From a checkpoint of a small transformer trained on Wikipedia.
Size: 2 heads of 32, MLP 256 SwiGLU, vocabulary 4096.
Architecture: RMSNorm before each block, biases.
Training: a variant of SOAP for these matrices, 104M tokens, 5916 steps.
Each number is 200 + 20 x the weight over its row's rms, rounded and kept within 0 to 999. Layers, rows and columns count from 0. The size before them is the row's rms in percent of the matrix's.

# layer 4 attention value, 64x64, rms 0.0683, rows 0-50, columns 0-63
094,193,201,170,224,162,176,230,231,198,207,207,153,182,205,176,201,172,177,180,194,222,192,220,183,186,186,205,200,180,176,174,206,178,195,189,196,181,229,192,203,222,204,160,209,202,202,182,209,218,204,187,175,174,199,197,197,179,194,240,153,212,187,208,174
100,193,238,182,189,138,188,196,230,189,191,200,234,198,168,229,186,190,237,186,184,184,166,202,209,180,228,180,209,179,203,201,215,189,239,230,207,194,192,175,194,170,203,226,211,202,197,197,204,228,206,201,191,181,205,198,231,208,187,189,216,178,226,191,190
104,156,170,193,212,170,158,186,219,185,200,185,193,197,236,218,193,189,189,191,189,203,206,158,229,182,210,217,198,193,215,222,225,206,168,209,182,198,196,190,190,206,187,221,221,195,181,196,231,187,184,195,182,237,173,202,244,182,217,184,190,228,200,178,227
097,196,221,180,226,201,175,198,189,186,204,228,213,200,193,187,183,218,191,215,204,248,211,191,211,212,208,223,202,206,197,229,161,214,177,182,185,215,198,209,224,213,184,176,201,185,234,243,162,171,184,182,196,191,205,172,220,214,207,234,229,179,221,171,172
130,224,194,201,157,205,247,172,206,168,194,202,191,204,174,192,203,202,190,208,212,162,170,222,197,242,199,221,207,207,175,203,219,172,212,196,210,207,196,204,181,216,187,186,181,181,225,258,217,209,176,174,177,199,223,204,188,169,211,195,188,210,173,198,204
107,209,195,233,219,177,203,210,196,222,217,216,208,206,208,211,209,200,199,189,201,229,232,222,204,231,189,207,243,190,195,186,213,217,156,209,227,213,216,200,182,206,166,195,191,180,171,222,207,215,173,162,209,185,207,239,217,213,241,183,217,160,220,205,190
101,200,186,237,218,236,218,197,179,211,216,204,212,207,230,183,221,237,198,196,193,223,225,214,170,183,166,205,197,207,213,168,175,180,204,180,199,210,184,184,213,183,178,217,213,189,212,203,179,203,227,240,201,190,173,209,158,211,217,241,211,183,181,172,217
091,224,252,193,184,184,198,194,225,157,222,219,193,192,211,223,185,242,215,216,191,217,197,214,228,183,206,228,195,153,199,236,181,204,219,185,176,223,176,203,173,214,204,203,228,201,208,212,182,204,215,175,183,197,205,197,212,193,194,216,195,173,197,164,178
094,189,216,220,187,156,203,180,202,174,218,188,182,207,208,200,167,216,185,192,187,226,196,186,194,193,195,164,201,187,197,188,210,181,161,215,183,232,194,221,175,222,223,213,221,185,185,175,225,221,193,200,195,192,191,240,203,157,224,154,187,209,195,226,177
099,169,174,210,185,199,221,177,186,168,190,176,181,217,200,210,224,225,206,172,238,195,200,184,207,212,213,167,214,210,217,213,191,202,201,202,175,227,243,191,170,165,229,225,196,186,182,191,195,226,211,226,190,226,164,195,199,218,231,176,199,196,184,226,201
109,193,212,139,209,228,197,223,179,163,198,185,198,204,219,216,213,210,168,177,206,167,195,162,199,209,204,208,203,199,224,179,196,221,197,198,211,179,220,199,210,192,218,193,232,204,183,175,218,176,205,167,203,234,181,180,216,228,181,196,166,215,194,164,198
095,194,186,194,187,203,234,205,178,206,214,177,181,214,191,211,195,190,146,153,207,192,189,211,178,199,206,186,202,181,218,152,206,180,185,198,201,193,200,212,200,178,244,173,187,240,159,170,200,219,185,186,200,208,189,217,197,213,168,190,201,194,176,230,183
082,199,205,205,228,184,168,186,238,180,212,213,185,182,222,194,251,188,183,199,217,196,208,174,170,189,209,207,173,209,187,172,219,161,225,225,193,204,190,179,209,215,205,240,208,193,201,203,219,222,210,225,157,180,177,178,172,180,193,199,206,217,216,213,181
094,204,203,212,201,176,220,209,200,224,205,201,179,191,207,186,211,213,220,163,217,194,178,207,191,201,186,185,208,187,190,190,150,199,200,200,203,203,231,229,203,199,230,170,199,188,183,153,196,207,246,200,211,147,176,218,194,232,214,208,173,198,180,238,219
107,229,209,198,206,191,231,196,189,196,209,212,200,204,186,179,170,173,167,184,198,206,212,196,186,224,185,204,196,220,174,184,186,194,179,215,221,202,225,212,205,204,154,205,173,210,205,216,187,197,190,167,186,211,188,174,184,189,167,205,173,231,212,193,124
104,187,192,196,212,176,195,237,205,197,213,173,160,186,165,197,247,207,192,216,201,210,217,218,230,170,195,191,212,208,244,186,190,182,191,189,172,198,186,193,162,222,207,222,186,215,168,212,208,242,224,176,210,197,234,211,183,194,212,182,212,194,180,209,213
107,223,170,215,190,156,221,228,209,207,202,213,179,196,192,204,219,168,199,206,184,202,186,228,223,214,173,189,209,230,176,216,204,209,177,216,173,200,243,222,174,199,183,201,184,163,180,199,193,221,218,192,223,177,217,216,225,224,229,196,179,205,192,240,192
102,197,189,177,189,168,207,195,213,208,208,179,192,192,183,221,222,195,156,194,188,184,167,203,191,173,226,193,213,200,205,197,213,164,191,222,194,183,211,244,208,197,254,170,191,217,205,180,179,234,204,178,191,174,191,192,187,183,195,179,227,166,180,232,211
107,199,203,214,193,189,199,186,190,187,220,191,202,231,200,216,232,180,196,194,232,166,208,177,212,205,204,211,214,225,175,244,202,228,238,243,197,202,196,209,221,224,189,224,204,165,242,201,216,206,207,220,226,188,198,157,192,211,222,203,214,230,229,210,192
095,191,199,199,185,223,193,201,190,200,194,209,180,190,245,184,152,214,199,195,202,200,210,200,181,195,209,169,167,192,175,186,227,167,221,219,193,205,173,203,229,159,200,208,191,213,198,206,198,180,178,219,158,179,184,238,193,192,182,201,175,190,213,233,241
097,216,214,212,242,218,179,192,196,183,180,179,200,186,188,183,218,225,220,222,198,196,195,210,213,164,192,175,237,250,219,194,178,223,193,212,219,202,177,208,196,183,230,208,190,184,207,167,166,227,221,197,212,205,216,179,174,201,199,198,253,206,217,198,183
124,197,207,197,185,231,190,179,205,236,200,192,218,211,201,216,210,179,196,197,209,201,189,191,172,197,205,228,184,183,188,195,213,216,205,186,226,217,177,190,218,227,244,164,204,194,199,158,210,170,149,258,229,179,192,182,190,205,176,206,192,192,206,210,174
077,226,191,213,199,177,224,178,224,228,189,219,229,190,206,198,221,183,178,189,182,200,168,216,190,183,211,209,175,220,177,214,211,203,195,226,192,154,224,232,199,177,236,182,197,209,209,172,169,226,236,219,184,195,204,193,194,208,211,215,230,174,187,221,231
104,159,199,164,221,191,233,222,201,239,203,169,206,188,188,181,200,181,162,202,189,195,208,214,204,196,161,199,216,219,213,213,223,198,184,206,186,176,209,185,171,198,168,195,225,183,209,190,193,204,201,252,190,197,219,227,173,185,200,198,148,193,206,195,192
109,181,206,190,211,192,209,183,195,174,208,204,207,207,194,208,200,241,201,191,216,224,211,186,145,210,209,198,225,198,225,183,183,208,187,211,215,217,232,217,211,230,194,214,243,218,227,197,235,219,222,161,190,227,202,213,175,190,216,203,196,205,185,142,206
111,224,205,189,180,189,207,189,198,165,213,226,190,203,205,189,182,211,206,165,213,209,176,178,194,220,200,214,152,182,196,181,155,187,195,209,189,216,206,181,182,182,210,225,187,205,179,205,190,196,184,190,203,201,220,180,218,222,142,219,178,227,237,201,159
097,204,199,158,202,199,197,202,241,186,183,198,213,165,205,201,231,198,189,237,179,194,183,161,206,204,200,206,150,246,200,212,203,221,190,192,189,195,183,218,159,212,224,208,212,172,205,196,194,166,201,235,174,178,209,222,204,200,208,186,202,184,194,200,230
095,211,221,206,185,205,217,178,210,176,220,201,234,202,228,202,196,220,180,225,198,200,178,189,208,204,191,252,182,174,213,212,198,173,168,187,204,225,166,207,199,205,238,188,219,170,202,217,157,172,185,216,185,201,183,204,214,189,215,191,217,149,189,184,219
088,201,189,188,185,200,193,208,215,219,189,195,232,218,176,219,201,185,230,203,213,150,185,196,218,223,199,201,184,166,211,172,174,188,217,146,201,219,183,190,206,198,188,148,221,197,210,217,189,195,201,196,221,143,179,180,180,197,189,209,201,174,186,189,193
114,187,210,186,205,176,185,188,214,196,190,181,187,175,186,209,198,219,238,210,196,222,166,243,182,190,195,213,224,224,219,202,186,202,202,195,233,220,196,196,162,204,229,197,216,176,173,207,222,219,208,187,193,200,266,232,220,219,184,194,211,183,190,178,227
101,239,224,240,180,221,188,190,177,190,203,232,206,217,245,176,160,234,236,206,230,184,197,197,201,209,188,210,172,181,182,178,176,191,203,195,209,215,196,194,210,192,239,200,212,188,159,198,205,207,199,183,226,196,216,193,199,199,206,171,205,181,217,214,230
101,213,169,208,171,216,223,164,232,194,192,198,195,193,203,222,225,223,218,198,181,214,172,212,200,207,215,199,200,177,186,233,207,220,207,167,179,225,214,203,153,186,223,178,185,185,202,177,174,198,189,259,196,193,176,213,199,201,188,224,185,192,178,223,183
090,203,200,194,194,215,230,186,207,178,180,201,207,186,181,167,232,222,216,221,222,216,212,147,218,175,201,187,214,190,200,196,191,182,206,172,181,172,231,183,196,200,198,185,214,197,202,210,160,179,170,234,213,230,169,192,198,222,201,208,227,236,203,194,164
101,180,223,200,233,138,181,192,222,231,186,206,174,229,190,182,166,226,195,227,234,197,184,177,196,203,214,197,217,206,195,197,224,191,231,202,226,200,198,209,185,193,161,174,214,174,191,209,176,197,240,218,189,175,192,173,206,211,205,214,186,190,209,188,198
096,207,202,168,158,251,212,243,179,164,200,184,199,190,224,198,212,198,218,224,200,213,218,235,199,183,209,180,177,187,195,225,200,175,190,184,203,195,208,192,204,187,212,189,204,206,213,235,205,214,187,210,203,183,202,204,168,194,215,199,179,236,167,243,173
099,192,187,154,201,214,178,205,176,211,217,165,220,208,169,193,224,198,203,192,199,200,158,184,200,200,203,220,206,213,207,220,193,190,212,158,197,213,211,178,194,202,203,208,188,164,211,192,184,180,159,209,205,183,215,232,235,234,232,208,217,153,216,203,218
081,189,222,219,151,200,214,221,219,205,197,160,239,214,163,185,230,178,238,228,193,194,216,178,201,215,184,190,200,231,207,201,198,205,210,205,210,169,229,190,176,231,195,197,208,231,233,186,185,193,174,223,187,220,185,220,207,206,217,199,220,225,202,202,191
093,179,211,202,214,191,224,172,186,210,184,192,197,209,234,199,225,191,213,229,223,223,212,189,211,227,189,234,218,211,219,257,200,216,236,213,185,208,188,211,189,217,181,205,199,214,198,189,235,148,215,244,186,225,182,209,212,197,212,186,206,208,202,179,175
101,191,212,165,229,244,186,181,191,207,186,202,197,189,226,217,234,179,202,210,225,172,217,196,260,194,214,234,210,199,182,184,195,194,178,207,186,203,219,195,196,185,237,189,223,185,192,184,205,179,160,199,218,217,220,194,202,223,234,218,178,195,218,202,216
082,218,197,224,194,201,177,185,235,209,196,217,197,198,220,137,204,192,179,204,202,187,208,206,228,178,188,200,201,220,189,158,198,224,182,189,191,198,174,195,197,235,247,164,209,200,190,217,219,194,183,203,226,188,212,184,189,201,153,218,185,206,207,191,236
087,215,167,211,207,250,228,241,167,199,196,221,197,205,160,207,201,217,188,199,227,217,200,191,185,208,197,205,217,209,195,178,186,201,214,202,185,180,198,205,171,200,187,189,168,190,193,199,187,249,191,220,153,230,177,217,187,200,211,156,185,190,208,184,202
103,223,196,173,191,189,224,187,192,212,185,219,200,213,187,191,183,217,191,217,236,230,216,197,239,199,210,219,202,200,207,184,189,177,209,196,158,250,219,237,195,192,228,193,207,193,174,215,206,219,187,205,218,190,188,168,188,232,225,176,222,149,195,205,212
089,193,208,197,190,203,217,172,189,204,177,203,188,189,221,188,171,229,154,209,187,201,231,230,246,175,250,194,185,184,178,185,181,181,191,185,184,213,199,225,214,165,224,201,211,248,171,190,184,201,219,207,203,184,213,210,179,214,180,190,203,208,193,184,180
089,222,213,205,186,202,197,204,195,220,206,193,199,214,215,176,199,213,199,218,200,163,211,214,225,237,219,191,198,213,220,206,188,250,192,198,169,199,199,169,175,198,182,247,212,234,185,182,177,184,186,219,212,232,201,202,230,197,258,181,178,191,215,206,183
094,214,238,220,187,196,183,210,174,212,189,182,201,216,202,194,192,200,254,230,237,193,218,191,210,193,193,165,202,200,202,214,163,191,212,205,203,193,174,214,202,230,212,175,216,238,252,195,234,222,191,190,213,207,179,181,194,225,204,206,203,215,160,200,193
107,207,176,230,190,208,195,179,204,189,195,198,188,235,212,206,218,182,194,206,212,189,207,175,194,214,239,232,182,176,225,168,164,196,174,172,202,242,165,213,177,236,226,195,184,202,194,201,177,186,222,221,216,182,197,192,198,234,167,175,214,220,184,205,194
091,218,218,193,171,188,231,229,236,197,192,173,209,200,210,223,204,202,194,171,171,168,195,226,227,220,168,217,186,196,221,185,185,210,194,178,203,213,212,197,191,218,219,214,171,164,182,188,206,208,198,226,199,254,194,195,237,233,207,188,193,187,215,217,224
122,211,246,219,182,202,242,214,154,216,214,198,216,180,190,171,197,176,170,169,199,211,183,209,188,198,180,179,180,190,169,186,201,222,168,179,183,189,185,175,200,221,222,172,204,203,216,188,216,222,182,232,181,189,230,203,178,202,198,188,187,200,221,204,171
109,234,218,176,205,212,202,214,184,157,225,205,220,165,230,207,249,150,208,191,196,212,202,241,209,216,195,235,189,186,184,179,207,192,193,245,207,197,210,200,188,198,221,203,193,184,231,205,217,238,177,197,205,190,211,204,184,194,209,201,206,202,179,216,219
087,200,163,198,185,236,206,202,219,207,190,230,193,213,192,193,238,239,209,256,225,206,182,186,204,198,202,207,182,229,216,222,227,205,211,174,163,190,186,214,179,198,189,166,220,161,199,215,186,170,201,213,202,197,217,195,201,201,220,170,175,203,200,197,172
102,186,200,201,254,185,208,178,185,214,156,201,201,191,212,193,204,188,222,168,175,199,206,173,207,197,182,240,203,188,195,198,187,184,202,186,163,157,196,195,182,170,196,203,189,234,219,212,198,230,227,204,260,219,211,184,209,206,200,199,228,207,199,193,210